Weights of a small transformer language model.
Size: width 384, 3 heads of 128, MLP 1536 tanh GELU, vocabulary 8192, 19.3M parameters.
Architecture: LayerNorm before each block, learned positions, biases on query, key and value, tied embeddings.
Training: a variant of SOAP for these matrices, 933M tokens, 3560 steps.
Each number is 200 + 40 x the weight over its row's rms, rounded and kept within 0 to 999. Layers, rows and columns count from 0. The size before them is the row's rms in percent of the matrix's.

# k: layer 6 attention key, 384x384, rms 0.128, rows 54-106, columns 64-127
# q: layer 6 attention query, 384x384, rms 0.133, rows 55-106, columns 64-127
k54,093,193,168,140,185,200,237,145,186,244,149,189,224,258,163,224,198,164,155,259,141,232,257,193,272,79,163,209,283,194,154,199,211,167,158,224,238,160,113,172,154,160,146,197,179,163,223,216,176,154,250,263,203,197,177,250,224,239,224,214,181,267,210,139,238
q55,098,228,287,216,195,140,179,103,209,234,251,236,209,230,161,186,183,175,242,271,275,235,175,219,208,194,165,216,247,201,232,165,254,161,174,164,202,207,224,202,239,241,118,218,223,290,245,136,218,113,156,93,226,222,211,271,151,248,234,268,242,190,164,212,166
k55,099,231,177,163,167,187,202,201,191,223,177,166,219,165,184,194,207,237,272,152,197,151,230,255,175,175,199,224,197,209,213,221,185,171,167,155,150,262,208,244,189,184,230,255,175,160,235,150,215,192,234,139,134,216,260,241,145,138,160,179,216,196,255,215,224
q56,097,191,221,112,80,191,263,197,193,146,223,187,173,185,253,163,225,247,200,232,177,168,183,161,202,150,180,286,256,226,175,220,219,176,195,148,235,279,198,253,201,214,217,230,221,237,149,222,167,241,247,238,222,255,165,200,199,262,274,232,232,290,233,212,216
k56,098,155,170,164,187,191,134,191,173,209,192,208,215,189,208,185,223,242,138,193,214,226,186,233,166,182,206,250,170,219,169,144,197,138,204,186,176,212,145,213,228,211,251,193,152,208,209,235,152,166,219,220,145,258,185,177,183,244,177,138,153,172,222,196,251
q57,097,258,160,202,231,232,187,112,183,214,198,139,197,213,201,173,199,165,204,171,189,126,193,206,222,284,214,97,223,234,210,233,261,143,199,185,207,110,229,167,177,229,197,179,295,183,254,216,244,172,219,210,230,189,221,244,242,148,243,178,179,253,235,217,173
k57,089,202,239,259,210,276,183,201,210,233,224,192,220,167,231,101,185,209,219,230,189,235,218,228,152,289,201,170,254,207,220,185,196,237,182,51,206,257,224,235,196,211,260,262,196,165,238,186,246,217,209,143,195,186,192,102,174,162,166,226,216,218,180,168,232
q58,081,223,275,198,282,176,229,181,248,160,164,219,219,198,130,195,224,229,272,189,214,187,255,204,200,232,208,165,274,240,237,171,238,160,123,224,166,235,251,223,195,210,140,209,223,213,275,250,179,202,257,185,230,223,214,273,245,202,190,246,197,231,203,261,158
k58,075,208,207,239,161,188,176,221,227,189,188,192,220,147,242,257,229,158,194,198,216,257,205,318,236,187,189,167,183,147,157,214,167,203,216,203,187,226,236,245,216,164,183,211,264,223,175,247,250,228,188,220,248,181,270,192,219,228,241,193,198,223,125,219,238
q59,103,128,174,231,193,218,174,204,159,213,192,151,174,160,239,185,123,235,186,233,247,187,104,165,250,244,178,176,199,198,213,205,135,194,201,198,215,246,154,237,225,273,225,223,199,255,224,206,248,178,232,184,176,133,212,195,205,176,136,208,277,197,176,238,163
k59,098,135,199,194,222,187,198,190,174,141,233,205,212,202,252,220,157,300,184,200,164,168,182,155,211,219,187,176,295,198,160,162,195,194,170,162,234,196,101,213,79,202,233,167,173,160,163,155,207,151,324,204,206,237,141,221,231,250,172,143,203,202,203,161,202
q60,093,225,219,157,219,202,214,258,218,225,65,134,200,237,188,177,206,199,180,173,303,168,168,180,150,189,212,160,237,233,209,245,228,166,124,227,185,143,162,248,157,203,207,253,188,164,261,252,200,230,215,210,170,170,215,133,195,160,201,228,176,167,218,214,150
k60,098,210,198,148,228,208,268,215,188,223,153,149,90,207,137,172,206,202,119,189,189,213,204,199,196,275,156,190,237,189,171,190,212,218,172,184,253,200,166,198,201,212,194,216,135,293,184,246,245,131,196,137,207,316,206,169,282,201,184,196,203,183,145,242,254
q61,102,220,178,208,135,261,209,164,239,230,279,155,192,207,205,287,225,226,162,185,209,227,217,238,189,184,213,244,229,199,135,152,205,279,214,141,199,210,212,201,203,114,137,263,202,185,206,184,212,132,158,258,214,191,106,172,165,239,129,199,169,291,121,245,209
k61,099,220,194,216,175,242,195,182,222,181,269,234,163,209,228,230,178,204,258,251,261,228,186,216,192,186,201,176,174,230,236,235,115,223,252,193,130,206,174,217,223,154,256,222,180,236,173,234,217,232,194,246,214,168,196,153,215,157,225,193,264,136,180,167,186
q62,095,221,187,227,208,148,155,206,222,198,136,176,227,150,225,145,224,176,202,265,182,236,299,238,200,174,172,144,272,242,135,243,194,144,216,223,218,156,199,142,161,165,224,218,234,206,303,135,220,237,116,120,191,190,230,249,254,213,196,196,218,236,139,237,125
k62,095,243,209,144,216,221,188,187,217,187,267,218,186,187,187,151,256,151,256,192,248,222,188,264,265,209,259,160,220,223,220,249,128,239,145,241,159,133,210,194,226,199,236,152,181,179,177,217,217,215,183,226,211,202,175,200,275,220,281,305,225,116,235,190,186
q63,096,140,216,209,192,174,164,191,232,191,216,162,113,184,187,176,223,233,173,101,149,164,122,283,163,208,177,220,142,280,207,180,209,177,207,237,190,257,160,295,120,207,153,211,217,211,205,205,193,142,235,158,229,161,226,175,244,208,198,237,181,224,203,150,332
k63,096,229,216,165,214,194,221,157,152,169,193,225,184,293,216,231,130,182,221,250,143,215,249,205,167,152,175,187,126,177,169,264,224,164,139,156,177,206,196,225,174,124,205,183,170,55,202,163,262,145,226,195,219,189,181,192,129,205,231,288,192,160,234,164,218
q64,096,178,231,158,191,152,259,159,230,180,237,176,162,201,143,197,194,236,195,149,189,188,201,149,248,255,246,193,153,191,254,214,235,179,130,200,216,216,187,166,200,155,226,160,242,178,281,215,166,149,238,279,201,288,237,284,176,210,268,287,202,213,242,192,231
k64,097,168,324,191,95,228,182,223,241,186,234,201,223,152,186,221,190,254,193,250,254,211,212,211,125,165,131,239,231,210,185,177,144,159,150,143,191,257,199,238,170,149,227,298,184,139,182,210,152,228,268,167,188,256,155,200,268,249,181,166,231,257,244,243,289
q65,103,177,118,155,275,161,252,252,151,191,171,122,186,145,258,239,172,209,173,267,174,168,224,165,227,152,258,125,192,209,165,205,261,178,178,251,109,203,214,204,236,218,236,222,239,175,176,189,145,224,136,177,214,228,129,180,251,317,234,260,187,104,159,221,133
k65,099,176,187,232,250,173,220,233,199,164,225,191,209,159,188,220,206,172,181,254,149,194,223,157,201,125,133,134,226,212,196,144,257,256,218,245,220,94,198,184,179,170,170,70,258,133,163,294,169,236,182,211,250,222,203,252,152,135,224,189,231,148,185,293,136
q66,098,173,164,164,166,151,218,184,192,191,179,141,223,166,275,150,147,243,236,251,158,212,170,161,190,198,218,234,207,161,278,163,263,207,238,104,197,232,173,160,178,217,214,249,193,249,170,254,236,211,205,183,198,162,201,203,191,200,156,234,260,170,184,265,146
k66,098,212,208,218,214,183,155,238,187,184,168,204,255,207,236,257,178,253,241,164,98,163,179,247,196,179,207,86,216,221,187,204,153,141,231,311,255,221,218,211,222,170,255,219,212,220,217,219,217,242,276,278,210,199,176,241,215,186,266,180,224,201,193,222,190
q67,098,235,140,130,213,240,119,193,172,185,236,188,225,201,242,178,185,171,219,179,194,141,236,207,201,230,188,225,194,277,181,228,202,164,213,191,183,239,194,197,228,155,201,184,234,157,223,244,149,196,118,189,260,167,243,208,274,178,211,258,214,266,193,216,163
k67,095,263,252,213,167,269,237,188,186,128,232,234,198,95,268,214,261,125,225,194,182,226,171,140,202,223,213,253,190,242,210,222,218,201,222,209,104,176,279,217,205,219,212,192,286,221,239,272,295,164,199,252,192,193,182,261,226,90,197,202,159,216,232,199,171
q68,095,146,244,148,197,203,208,143,133,148,97,182,199,200,205,216,280,131,185,153,153,231,225,214,189,173,150,221,197,164,180,138,192,143,123,136,156,194,221,188,174,182,177,174,235,157,229,195,169,240,162,209,195,167,186,252,245,219,162,195,237,216,164,139,219
k68,101,178,212,165,194,249,98,184,220,210,207,204,196,277,130,139,198,157,180,255,261,185,204,228,160,160,186,246,234,259,201,253,198,157,198,213,183,163,187,210,182,233,194,213,189,242,183,127,241,83,230,290,153,185,180,215,242,198,189,241,120,202,160,299,230
q69,089,247,278,190,235,153,233,190,214,206,204,239,174,223,226,189,145,170,283,182,271,220,261,238,190,222,210,172,230,227,149,193,206,205,203,186,157,192,158,190,217,273,155,185,222,206,252,210,223,196,200,269,135,173,171,260,157,204,194,257,250,179,184,165,128
k69,087,217,208,187,209,224,188,192,139,142,289,156,240,231,103,232,198,189,156,211,213,251,220,222,196,183,190,205,235,209,178,291,140,196,193,197,200,215,243,232,181,121,251,152,180,217,190,252,171,225,185,184,227,196,172,256,226,204,229,233,207,221,169,206,244
q70,096,184,279,219,261,220,261,183,195,200,157,188,232,240,165,159,139,230,145,119,201,189,218,233,187,189,243,169,134,165,263,184,186,182,153,206,217,239,197,268,195,153,121,147,222,212,218,207,239,259,152,250,271,216,219,211,175,198,259,141,165,269,129,222,158
k70,094,161,116,224,126,285,140,212,239,162,225,219,182,245,209,183,201,168,194,195,248,222,258,190,251,155,243,207,206,208,214,168,184,215,201,129,265,164,270,206,135,234,224,248,201,242,185,220,179,168,190,212,180,103,132,194,235,180,246,182,177,253,242,187,189
q71,091,196,190,223,207,193,254,208,198,233,247,200,186,204,175,214,239,131,146,205,188,265,209,280,239,181,255,197,168,204,173,222,243,187,215,221,161,176,197,208,179,176,263,147,155,243,203,227,179,179,212,223,153,185,295,139,211,196,309,207,178,219,155,231,136
k71,091,251,211,242,230,191,160,171,284,152,163,193,188,134,197,206,277,156,267,167,209,178,204,177,129,192,186,185,214,187,154,223,238,161,174,212,160,236,201,144,250,187,196,236,222,227,214,161,186,237,343,184,217,258,248,217,147,168,171,191,177,214,197,174,195
q72,097,207,228,212,266,248,169,150,127,198,179,217,229,239,138,248,245,159,247,175,220,262,189,158,223,158,213,232,189,209,155,254,89,221,199,147,176,171,210,227,134,240,178,231,222,156,215,197,195,204,93,259,200,146,238,309,232,125,152,216,171,146,120,199,158
k72,093,194,246,226,177,261,169,253,236,260,191,179,211,224,178,160,196,145,231,242,269,227,178,233,208,254,190,246,197,208,210,201,202,161,186,193,241,214,210,215,187,189,181,214,180,261,176,112,169,268,200,256,217,199,215,196,167,195,251,224,236,200,158,224,193
q73,095,129,177,250,194,221,160,201,166,179,253,277,158,167,240,211,123,223,211,240,156,209,197,191,193,205,216,235,196,184,211,268,200,148,203,212,181,265,205,178,233,81,170,294,283,196,174,177,140,193,272,167,203,212,235,239,160,201,191,185,236,244,197,189,167
k73,093,206,231,157,178,187,160,194,287,225,196,222,253,177,228,205,225,185,221,201,205,221,207,231,203,138,228,184,179,226,200,199,217,224,228,221,188,255,150,130,238,146,199,131,182,199,277,199,228,217,246,267,263,236,214,183,224,230,248,133,168,164,210,184,143
q74,094,218,164,229,166,196,205,208,249,146,232,197,185,141,238,152,202,198,191,190,164,176,183,263,268,241,212,226,220,208,211,184,157,221,225,165,208,249,207,131,204,196,196,260,274,261,159,184,225,236,258,201,234,212,252,179,239,208,189,244,222,216,182,182,286
k74,089,201,210,159,202,194,197,161,281,238,152,176,244,176,180,96,224,158,180,134,192,282,206,290,197,197,243,133,228,246,117,162,163,209,189,223,225,217,211,183,172,199,239,261,201,143,249,216,213,175,233,217,200,162,260,182,154,191,215,287,212,209,164,197,182
q75,090,203,148,244,157,191,201,239,193,234,273,192,217,185,249,139,197,223,175,196,207,255,157,192,205,249,181,147,218,245,207,224,212,209,153,210,181,169,172,132,227,205,172,173,221,133,146,250,205,256,216,172,239,276,158,227,262,190,235,199,261,242,205,171,253
k75,084,251,225,259,230,201,207,209,104,231,164,189,169,221,199,162,160,144,196,265,217,184,276,206,179,175,253,163,149,230,213,267,146,194,185,187,245,223,181,199,218,257,136,188,48,191,197,189,233,126,127,176,171,220,210,212,182,198,206,142,184,271,195,158,224
q76,096,143,142,199,182,179,192,213,231,141,164,226,194,153,207,281,168,201,242,164,236,187,166,165,276,219,240,188,212,214,199,234,164,195,216,124,188,235,288,189,176,176,159,125,191,140,220,167,250,224,239,201,249,219,201,204,216,179,220,224,299,242,156,197,223
k76,097,182,229,180,175,219,217,219,191,201,217,189,255,141,218,298,207,242,239,177,200,206,206,215,285,182,186,208,204,221,260,124,227,177,135,214,224,266,263,213,171,165,178,213,205,219,219,215,197,169,191,200,243,154,186,159,257,206,188,222,190,192,181,236,188
q77,090,183,152,160,228,175,248,235,312,140,245,181,157,205,179,151,199,147,178,149,213,178,206,245,208,184,230,169,244,223,181,217,193,284,212,133,288,170,178,239,225,213,174,167,218,165,177,209,147,222,131,251,187,237,204,201,185,202,175,250,244,237,190,193,211
k77,076,172,146,193,134,173,177,181,254,163,243,147,251,223,224,184,162,207,220,224,147,243,251,242,241,258,246,214,199,204,201,212,189,241,253,204,204,156,139,214,167,158,194,232,253,166,147,186,259,286,269,294,182,227,191,157,134,247,254,205,225,220,153,257,196
q78,092,185,253,177,211,191,242,105,164,204,184,185,139,185,147,241,196,204,208,181,201,213,197,214,194,156,187,236,248,105,203,145,200,153,252,336,123,200,226,148,190,215,166,151,314,164,231,223,200,213,293,192,207,147,236,227,248,183,210,153,180,146,241,220,190
k78,094,187,246,195,173,157,176,241,219,155,181,262,151,221,138,209,69,161,226,209,237,120,192,145,208,226,195,184,236,264,162,176,152,198,169,158,177,224,274,229,229,209,157,195,143,173,238,243,218,203,214,258,187,167,218,224,197,222,245,161,209,219,186,220,130
q79,101,252,209,194,185,178,191,225,198,240,238,207,213,194,224,201,212,196,150,194,153,241,188,217,162,163,213,198,135,272,183,195,196,280,209,210,197,199,162,157,257,186,184,240,182,187,167,180,198,140,237,226,217,218,189,259,199,218,176,211,236,257,197,200,182
k79,101,184,150,135,164,166,297,199,148,163,169,188,230,270,174,255,184,238,213,187,204,196,248,103,198,172,211,178,260,181,175,217,106,254,170,178,204,146,186,255,159,266,158,215,216,148,202,211,174,258,202,198,185,186,199,188,121,159,199,181,196,248,220,213,226
q80,101,202,115,216,150,170,213,210,221,182,214,237,126,213,206,172,178,257,207,205,286,215,170,192,226,160,189,249,257,256,178,163,177,180,160,242,186,241,140,203,239,160,147,197,241,209,120,168,190,210,200,250,259,250,133,234,258,148,224,221,223,231,247,227,218
k80,100,222,225,184,192,241,182,209,301,226,259,243,143,181,133,153,127,178,248,174,198,240,163,242,156,178,180,99,268,274,159,175,186,181,236,252,160,232,167,178,253,145,260,193,211,199,216,176,217,203,223,245,239,258,223,228,205,235,217,216,193,161,190,149,155
q81,095,199,162,184,180,58,190,214,259,176,224,239,216,217,235,164,159,215,254,183,223,145,233,170,185,192,243,178,289,185,217,170,182,167,183,263,224,250,56,151,166,182,277,193,218,179,200,148,163,173,230,184,220,205,137,172,220,201,256,245,260,246,170,188,242
k81,094,215,302,207,189,246,182,233,202,154,308,199,175,125,171,133,176,187,128,313,201,262,210,221,190,248,182,163,197,198,166,155,203,199,191,178,247,255,213,187,210,170,130,136,204,151,197,316,187,176,252,208,253,227,186,261,235,210,211,201,264,234,158,213,214
q82,068,212,231,166,178,156,160,182,170,132,206,170,207,144,235,226,126,169,146,225,229,221,263,174,235,207,222,193,130,140,212,159,230,199,242,228,186,165,292,183,171,174,240,140,209,233,232,181,191,260,238,190,163,248,129,180,203,216,237,196,221,223,204,170,133
k82,074,203,214,213,229,171,254,252,193,199,159,237,221,191,150,156,226,168,192,165,223,110,226,117,159,175,145,196,234,222,235,163,197,181,184,156,191,243,258,193,198,252,192,177,158,227,207,144,141,208,169,136,242,144,197,191,231,179,203,216,247,237,213,164,191
q83,095,232,155,148,219,259,208,189,198,227,122,195,194,172,186,191,131,113,252,251,159,189,173,203,208,202,157,226,189,122,198,145,215,211,143,233,238,202,192,167,175,185,240,182,318,156,235,247,256,188,185,168,213,205,212,110,246,273,232,205,180,170,167,153,132
k83,089,211,154,46,214,225,264,191,168,185,166,224,179,191,168,292,187,193,225,130,212,184,193,197,173,179,169,176,216,163,204,220,224,260,165,216,200,167,207,184,194,220,234,197,159,176,180,200,130,277,219,198,248,268,241,236,185,207,211,210,142,211,265,216,102
q84,102,234,209,85,162,223,134,203,220,171,182,166,237,121,214,180,163,206,124,234,148,199,213,192,183,191,230,158,206,200,142,253,214,117,275,274,110,164,205,186,181,221,174,170,195,168,190,285,192,231,167,214,146,174,168,253,196,167,164,196,175,197,116,212,190
k84,104,166,159,132,234,213,222,159,193,175,155,239,164,279,205,191,202,127,195,182,241,139,205,217,198,172,244,177,235,210,177,211,247,173,168,89,230,142,154,217,284,99,189,198,245,108,274,188,209,121,253,165,181,258,187,233,214,194,179,135,181,115,203,247,204
q85,101,211,206,192,199,181,193,230,192,244,239,146,255,219,175,188,168,169,187,193,258,199,275,226,218,192,216,227,116,119,258,189,164,211,214,70,192,147,179,242,175,202,201,211,206,244,196,248,166,223,208,249,99,220,171,169,199,223,194,292,189,160,248,171,206
k85,101,202,154,186,118,179,199,245,234,187,239,106,178,174,192,190,187,152,177,146,207,165,176,188,197,255,214,253,220,185,172,147,180,168,264,210,188,186,157,158,123,234,231,184,258,232,206,96,153,268,165,224,125,180,200,144,227,179,156,125,215,202,224,160,240
q86,093,133,188,250,287,128,207,223,187,209,242,155,149,220,231,105,205,214,181,212,172,160,176,237,202,182,285,248,197,198,265,321,100,234,216,206,178,158,260,228,246,209,166,226,270,239,226,158,205,232,136,278,163,195,191,204,275,130,190,165,218,231,269,197,212
k86,087,187,193,237,193,204,187,212,171,156,332,160,199,158,242,192,204,166,217,218,172,210,222,258,306,246,243,161,131,174,239,255,263,277,172,203,235,270,166,203,203,179,249,220,250,196,217,219,259,283,152,182,177,184,196,181,188,206,218,177,204,179,175,220,252
q87,093,162,233,152,250,176,160,187,160,243,145,189,218,175,115,243,178,202,217,196,235,118,194,177,288,182,245,157,177,190,215,212,241,244,152,297,173,209,217,222,215,226,222,128,121,172,178,196,232,227,139,263,131,204,198,208,266,161,161,153,155,228,198,198,144
k87,097,156,245,185,203,175,173,114,247,178,220,191,162,149,136,119,131,202,149,208,172,210,195,191,241,220,159,158,206,225,257,178,154,155,225,282,161,249,242,200,264,189,144,173,168,205,186,282,183,249,224,144,196,269,244,183,226,240,188,215,247,201,135,153,149
q88,099,198,128,258,139,186,216,233,146,201,253,250,122,208,212,213,155,238,212,185,95,124,172,184,218,182,244,233,246,186,173,247,199,219,202,206,206,282,127,185,238,171,263,223,207,149,211,182,170,206,196,206,226,244,175,219,230,242,202,222,233,175,237,174,248
k88,096,184,274,212,258,123,254,176,149,168,244,197,139,211,153,273,139,284,173,336,269,170,209,169,148,154,180,154,193,142,277,195,190,248,228,152,206,200,178,208,129,174,226,137,182,224,117,317,245,224,182,139,209,215,235,176,241,216,233,152,190,166,241,170,242
q89,087,242,189,144,164,166,247,218,223,218,214,191,157,189,166,219,239,188,239,241,159,181,213,218,166,211,219,211,138,97,180,166,204,172,241,193,146,138,134,132,179,210,191,257,163,189,223,242,165,227,176,199,164,138,151,217,227,171,168,266,174,208,169,204,180
k89,075,230,235,206,222,173,241,219,201,231,137,139,119,236,224,169,231,205,262,190,215,125,196,126,135,190,179,204,194,150,208,168,230,166,188,224,193,271,219,224,217,202,145,168,123,308,200,131,112,169,230,194,192,159,161,178,201,175,179,177,167,182,196,172,183
q90,107,148,232,248,243,167,225,216,248,173,229,189,139,155,219,144,206,159,195,146,92,185,210,228,253,214,212,224,164,253,240,205,168,191,220,156,259,181,128,168,223,198,187,240,175,168,204,244,217,176,194,204,249,200,150,168,224,172,131,160,207,254,191,168,200
k90,098,153,183,211,240,231,179,200,229,196,189,191,275,250,178,276,224,253,220,198,250,225,205,218,274,164,187,230,199,218,235,147,161,250,244,245,213,237,221,150,194,180,272,217,214,211,194,159,201,240,176,241,192,173,252,184,149,194,210,232,200,124,137,204,181
q91,095,164,153,190,149,214,163,143,201,177,202,176,181,181,197,293,184,222,152,194,128,185,166,180,226,161,158,187,232,261,151,202,197,104,204,165,200,137,214,192,168,295,233,193,149,215,223,187,189,132,199,186,221,187,164,205,108,268,165,218,234,209,252,206,164
k91,092,218,164,222,224,152,247,212,160,177,125,333,201,232,200,210,143,240,151,160,202,159,142,176,237,221,201,152,203,230,215,210,152,130,162,193,182,205,240,212,231,187,182,180,202,244,201,173,241,241,192,174,260,159,243,260,207,158,162,204,214,123,171,221,268
q92,093,67,152,281,149,178,142,161,182,176,220,262,189,178,209,250,165,249,210,186,256,220,179,201,190,210,281,225,190,210,224,199,204,251,151,235,244,204,210,172,228,228,241,212,213,246,236,226,172,275,244,232,216,240,116,235,168,188,137,208,129,184,139,64,132
k92,096,200,169,226,281,190,197,184,209,144,181,193,230,254,164,255,151,204,109,171,166,195,199,158,168,179,218,189,144,208,217,157,181,141,212,212,214,215,214,207,169,156,151,159,147,135,242,250,169,234,194,183,252,208,191,118,190,199,219,216,176,137,241,116,222
q93,089,137,179,277,166,278,221,217,105,223,194,112,217,194,259,205,165,187,153,231,202,260,241,212,186,224,114,130,165,220,227,255,162,94,268,180,193,193,184,190,166,212,230,245,243,241,330,129,213,213,154,206,253,126,243,171,236,214,197,188,212,233,210,149,155
k93,077,218,185,270,231,138,215,269,212,199,157,239,204,199,171,120,185,267,210,180,264,155,193,160,189,214,189,221,218,168,175,176,148,194,196,216,182,165,237,207,179,255,199,212,145,223,197,97,175,215,232,158,191,178,228,302,208,217,188,190,178,196,198,138,143
q94,095,247,154,151,166,188,188,193,205,174,222,148,203,194,200,212,228,167,257,172,219,249,175,154,273,173,208,170,231,188,146,174,189,168,196,193,222,199,216,185,208,155,178,141,197,234,188,223,235,138,290,229,167,205,158,198,127,204,253,215,228,220,193,216,199
k94,092,170,171,235,213,254,140,190,312,227,181,190,155,213,193,179,279,169,231,199,191,212,217,162,161,210,203,170,216,287,150,104,161,122,249,192,161,199,196,155,201,202,227,271,158,153,152,195,163,141,175,235,186,185,247,200,132,192,125,238,239,237,203,214,227
q95,098,167,133,216,232,155,219,274,169,191,256,191,185,190,235,209,251,189,234,176,225,200,279,143,222,199,191,241,251,215,258,288,239,210,227,240,233,139,206,224,163,244,108,175,205,276,232,226,266,214,153,232,236,191,200,207,186,191,206,263,181,181,209,222,201
k95,094,208,172,202,183,194,149,195,113,161,217,172,221,141,170,251,131,243,222,184,208,153,170,199,176,219,186,199,187,215,210,210,184,213,225,251,121,153,184,237,152,213,292,201,240,234,221,227,258,264,147,188,217,182,160,198,190,195,197,230,221,138,135,133,156
q96,100,206,227,161,212,273,213,208,192,147,204,210,216,250,221,283,252,173,187,176,286,241,115,171,185,187,217,219,190,160,223,184,234,203,197,148,160,238,148,244,209,221,141,216,163,196,255,240,208,220,194,275,222,170,130,201,163,210,162,274,199,153,171,194,200
k96,100,199,235,212,230,248,182,234,272,176,251,171,130,290,246,231,168,210,273,208,191,256,150,190,194,110,134,175,197,149,198,173,201,159,195,158,184,202,226,163,215,229,127,195,203,148,133,186,138,155,168,208,196,203,228,182,233,157,194,146,192,178,200,132,206
q97,095,185,185,148,197,221,190,141,186,215,210,114,195,198,264,126,133,182,200,250,244,259,176,237,135,202,215,97,146,254,224,215,136,125,177,226,183,147,116,269,90,258,203,167,240,200,181,169,190,200,154,235,211,153,242,236,175,166,167,177,229,189,190,226,176
k97,094,227,153,219,228,154,211,232,208,227,259,164,164,233,337,185,135,210,166,253,188,199,169,178,244,209,207,238,245,118,126,164,234,272,223,166,223,223,218,173,193,231,233,194,241,202,118,197,125,221,135,192,189,223,272,129,217,188,128,158,150,213,236,194,116
q98,087,222,218,221,96,181,194,261,282,172,269,245,162,207,201,170,159,228,211,234,184,246,143,185,198,217,262,243,269,259,237,177,123,199,183,204,217,277,167,200,216,174,228,256,145,195,209,239,203,253,299,227,270,228,212,254,158,209,184,182,174,200,174,210,248
k98,076,205,140,177,182,197,165,181,222,269,205,197,203,197,272,207,213,183,215,186,179,263,200,293,210,203,209,151,237,200,118,201,206,187,216,220,247,152,185,134,192,195,204,196,252,143,139,235,275,172,277,286,195,246,232,180,179,262,205,158,103,208,193,236,163
q99,094,241,187,97,179,164,205,216,95,245,194,184,195,269,180,198,208,161,204,125,162,191,148,192,208,205,186,188,196,262,174,188,155,173,175,167,168,159,225,258,229,266,250,185,205,174,182,169,183,234,125,265,221,226,254,140,216,134,293,264,213,167,143,133,231
k99,087,218,199,236,219,198,186,230,168,228,267,135,176,112,223,140,221,230,128,234,310,183,146,130,228,179,254,142,234,255,159,233,256,226,183,245,218,134,150,231,209,226,189,250,200,289,145,155,233,204,155,241,140,261,144,205,249,197,199,207,204,238,204,213,202
q100,100,188,211,200,158,231,202,156,199,206,246,199,197,242,285,246,134,196,263,74,244,212,247,261,246,264,247,161,203,213,196,150,199,175,169,224,176,326,229,246,191,185,128,240,231,236,145,206,258,203,220,212,249,232,189,247,256,210,108,298,202,190,238,161,183
k100,101,236,184,227,182,240,102,208,267,242,270,193,226,253,160,192,230,235,164,164,229,269,210,185,195,134,214,224,205,209,127,183,139,236,219,259,223,221,243,187,286,105,244,160,174,205,199,171,200,205,197,187,219,189,191,236,101,241,165,223,218,220,217,217,115
q101,093,200,167,159,227,223,152,205,177,199,187,204,213,200,175,243,187,133,167,246,117,185,192,186,213,229,287,95,252,224,199,233,194,213,190,191,132,175,230,204,210,196,230,210,209,195,252,213,194,193,154,213,131,217,134,204,216,168,177,123,172,236,243,138,159
k101,088,239,217,286,256,234,260,219,233,210,287,234,242,220,186,198,204,198,163,202,192,189,210,200,219,192,256,199,172,151,213,257,237,198,205,149,183,239,224,222,154,163,184,109,230,181,237,147,194,243,225,118,204,205,207,148,163,159,171,223,171,178,181,167,170
q102,102,116,187,248,247,209,62,121,160,202,250,155,119,173,251,248,200,181,136,166,226,216,187,167,194,237,213,226,211,166,231,129,232,195,189,252,185,299,152,223,195,214,196,179,222,213,237,237,185,290,206,216,194,212,227,153,207,214,192,257,245,237,219,219,164
k102,100,215,173,177,232,194,178,185,249,96,166,185,227,177,219,232,202,159,203,203,244,223,225,249,206,169,141,160,209,208,177,169,142,214,189,209,193,245,212,173,231,197,242,236,185,217,168,209,163,126,168,275,141,223,237,213,185,236,165,158,174,181,226,215,173
q103,096,210,179,199,248,229,222,196,207,227,255,185,254,163,270,131,223,200,247,192,283,250,233,247,256,162,210,247,185,147,218,231,159,191,177,185,205,273,305,204,176,194,220,274,174,175,227,200,204,186,177,208,198,109,210,263,161,171,148,176,289,254,232,219,266
k103,098,135,249,233,224,225,119,226,179,185,240,189,203,246,181,161,205,184,203,161,223,203,254,227,275,195,219,174,232,201,155,235,188,79,146,105,196,218,246,245,188,199,218,191,172,184,269,208,143,192,254,167,235,188,161,274,170,193,252,255,214,174,256,219,272
q104,091,252,174,161,247,196,122,221,150,278,134,211,226,169,196,219,237,162,185,141,187,220,179,182,182,165,236,172,222,263,206,180,271,192,200,286,253,236,237,257,220,145,156,230,239,181,227,236,196,204,323,190,247,201,276,186,255,134,242,268,101,198,235,181,127
k104,075,174,196,129,167,222,287,174,228,114,173,166,133,177,257,217,218,145,168,223,213,222,176,225,238,204,216,82,246,201,200,226,212,269,179,125,221,213,158,216,229,233,178,284,247,170,187,272,215,185,217,211,180,287,193,234,189,190,303,171,181,190,210,260,229
q105,094,191,99,235,171,246,193,196,168,231,94,191,220,242,215,175,240,196,215,160,171,191,250,179,245,207,218,282,145,163,265,160,236,198,270,211,197,258,230,179,221,214,255,290,164,201,223,208,229,242,218,199,155,177,260,158,91,212,261,225,204,183,155,237,190
k105,096,122,239,225,221,238,177,244,221,244,206,217,202,220,234,292,193,139,215,162,224,190,201,179,223,188,166,222,145,196,206,264,209,210,208,222,167,197,243,174,206,235,183,155,240,250,268,228,195,200,165,244,225,207,265,250,171,199,134,237,122,161,181,220,196
q106,101,204,186,156,181,143,212,217,189,239,240,185,236,203,268,126,95,218,166,207,254,208,245,137,157,205,227,223,171,151,164,197,165,197,181,218,210,238,255,175,274,144,108,189,274,203,221,275,126,247,232,200,251,223,152,249,178,205,184,244,191,226,185,162,284
k106,097,271,200,171,174,228,152,207,143,151,236,219,193,165,175,69,241,257,262,240,189,249,174,219,211,184,111,275,178,227,118,211,174,217,180,287,168,246,159,213,260,212,200,285,256,173,182,285,200,231,163,232,187,237,197,132,210,216,193,197,162,217,178,274,164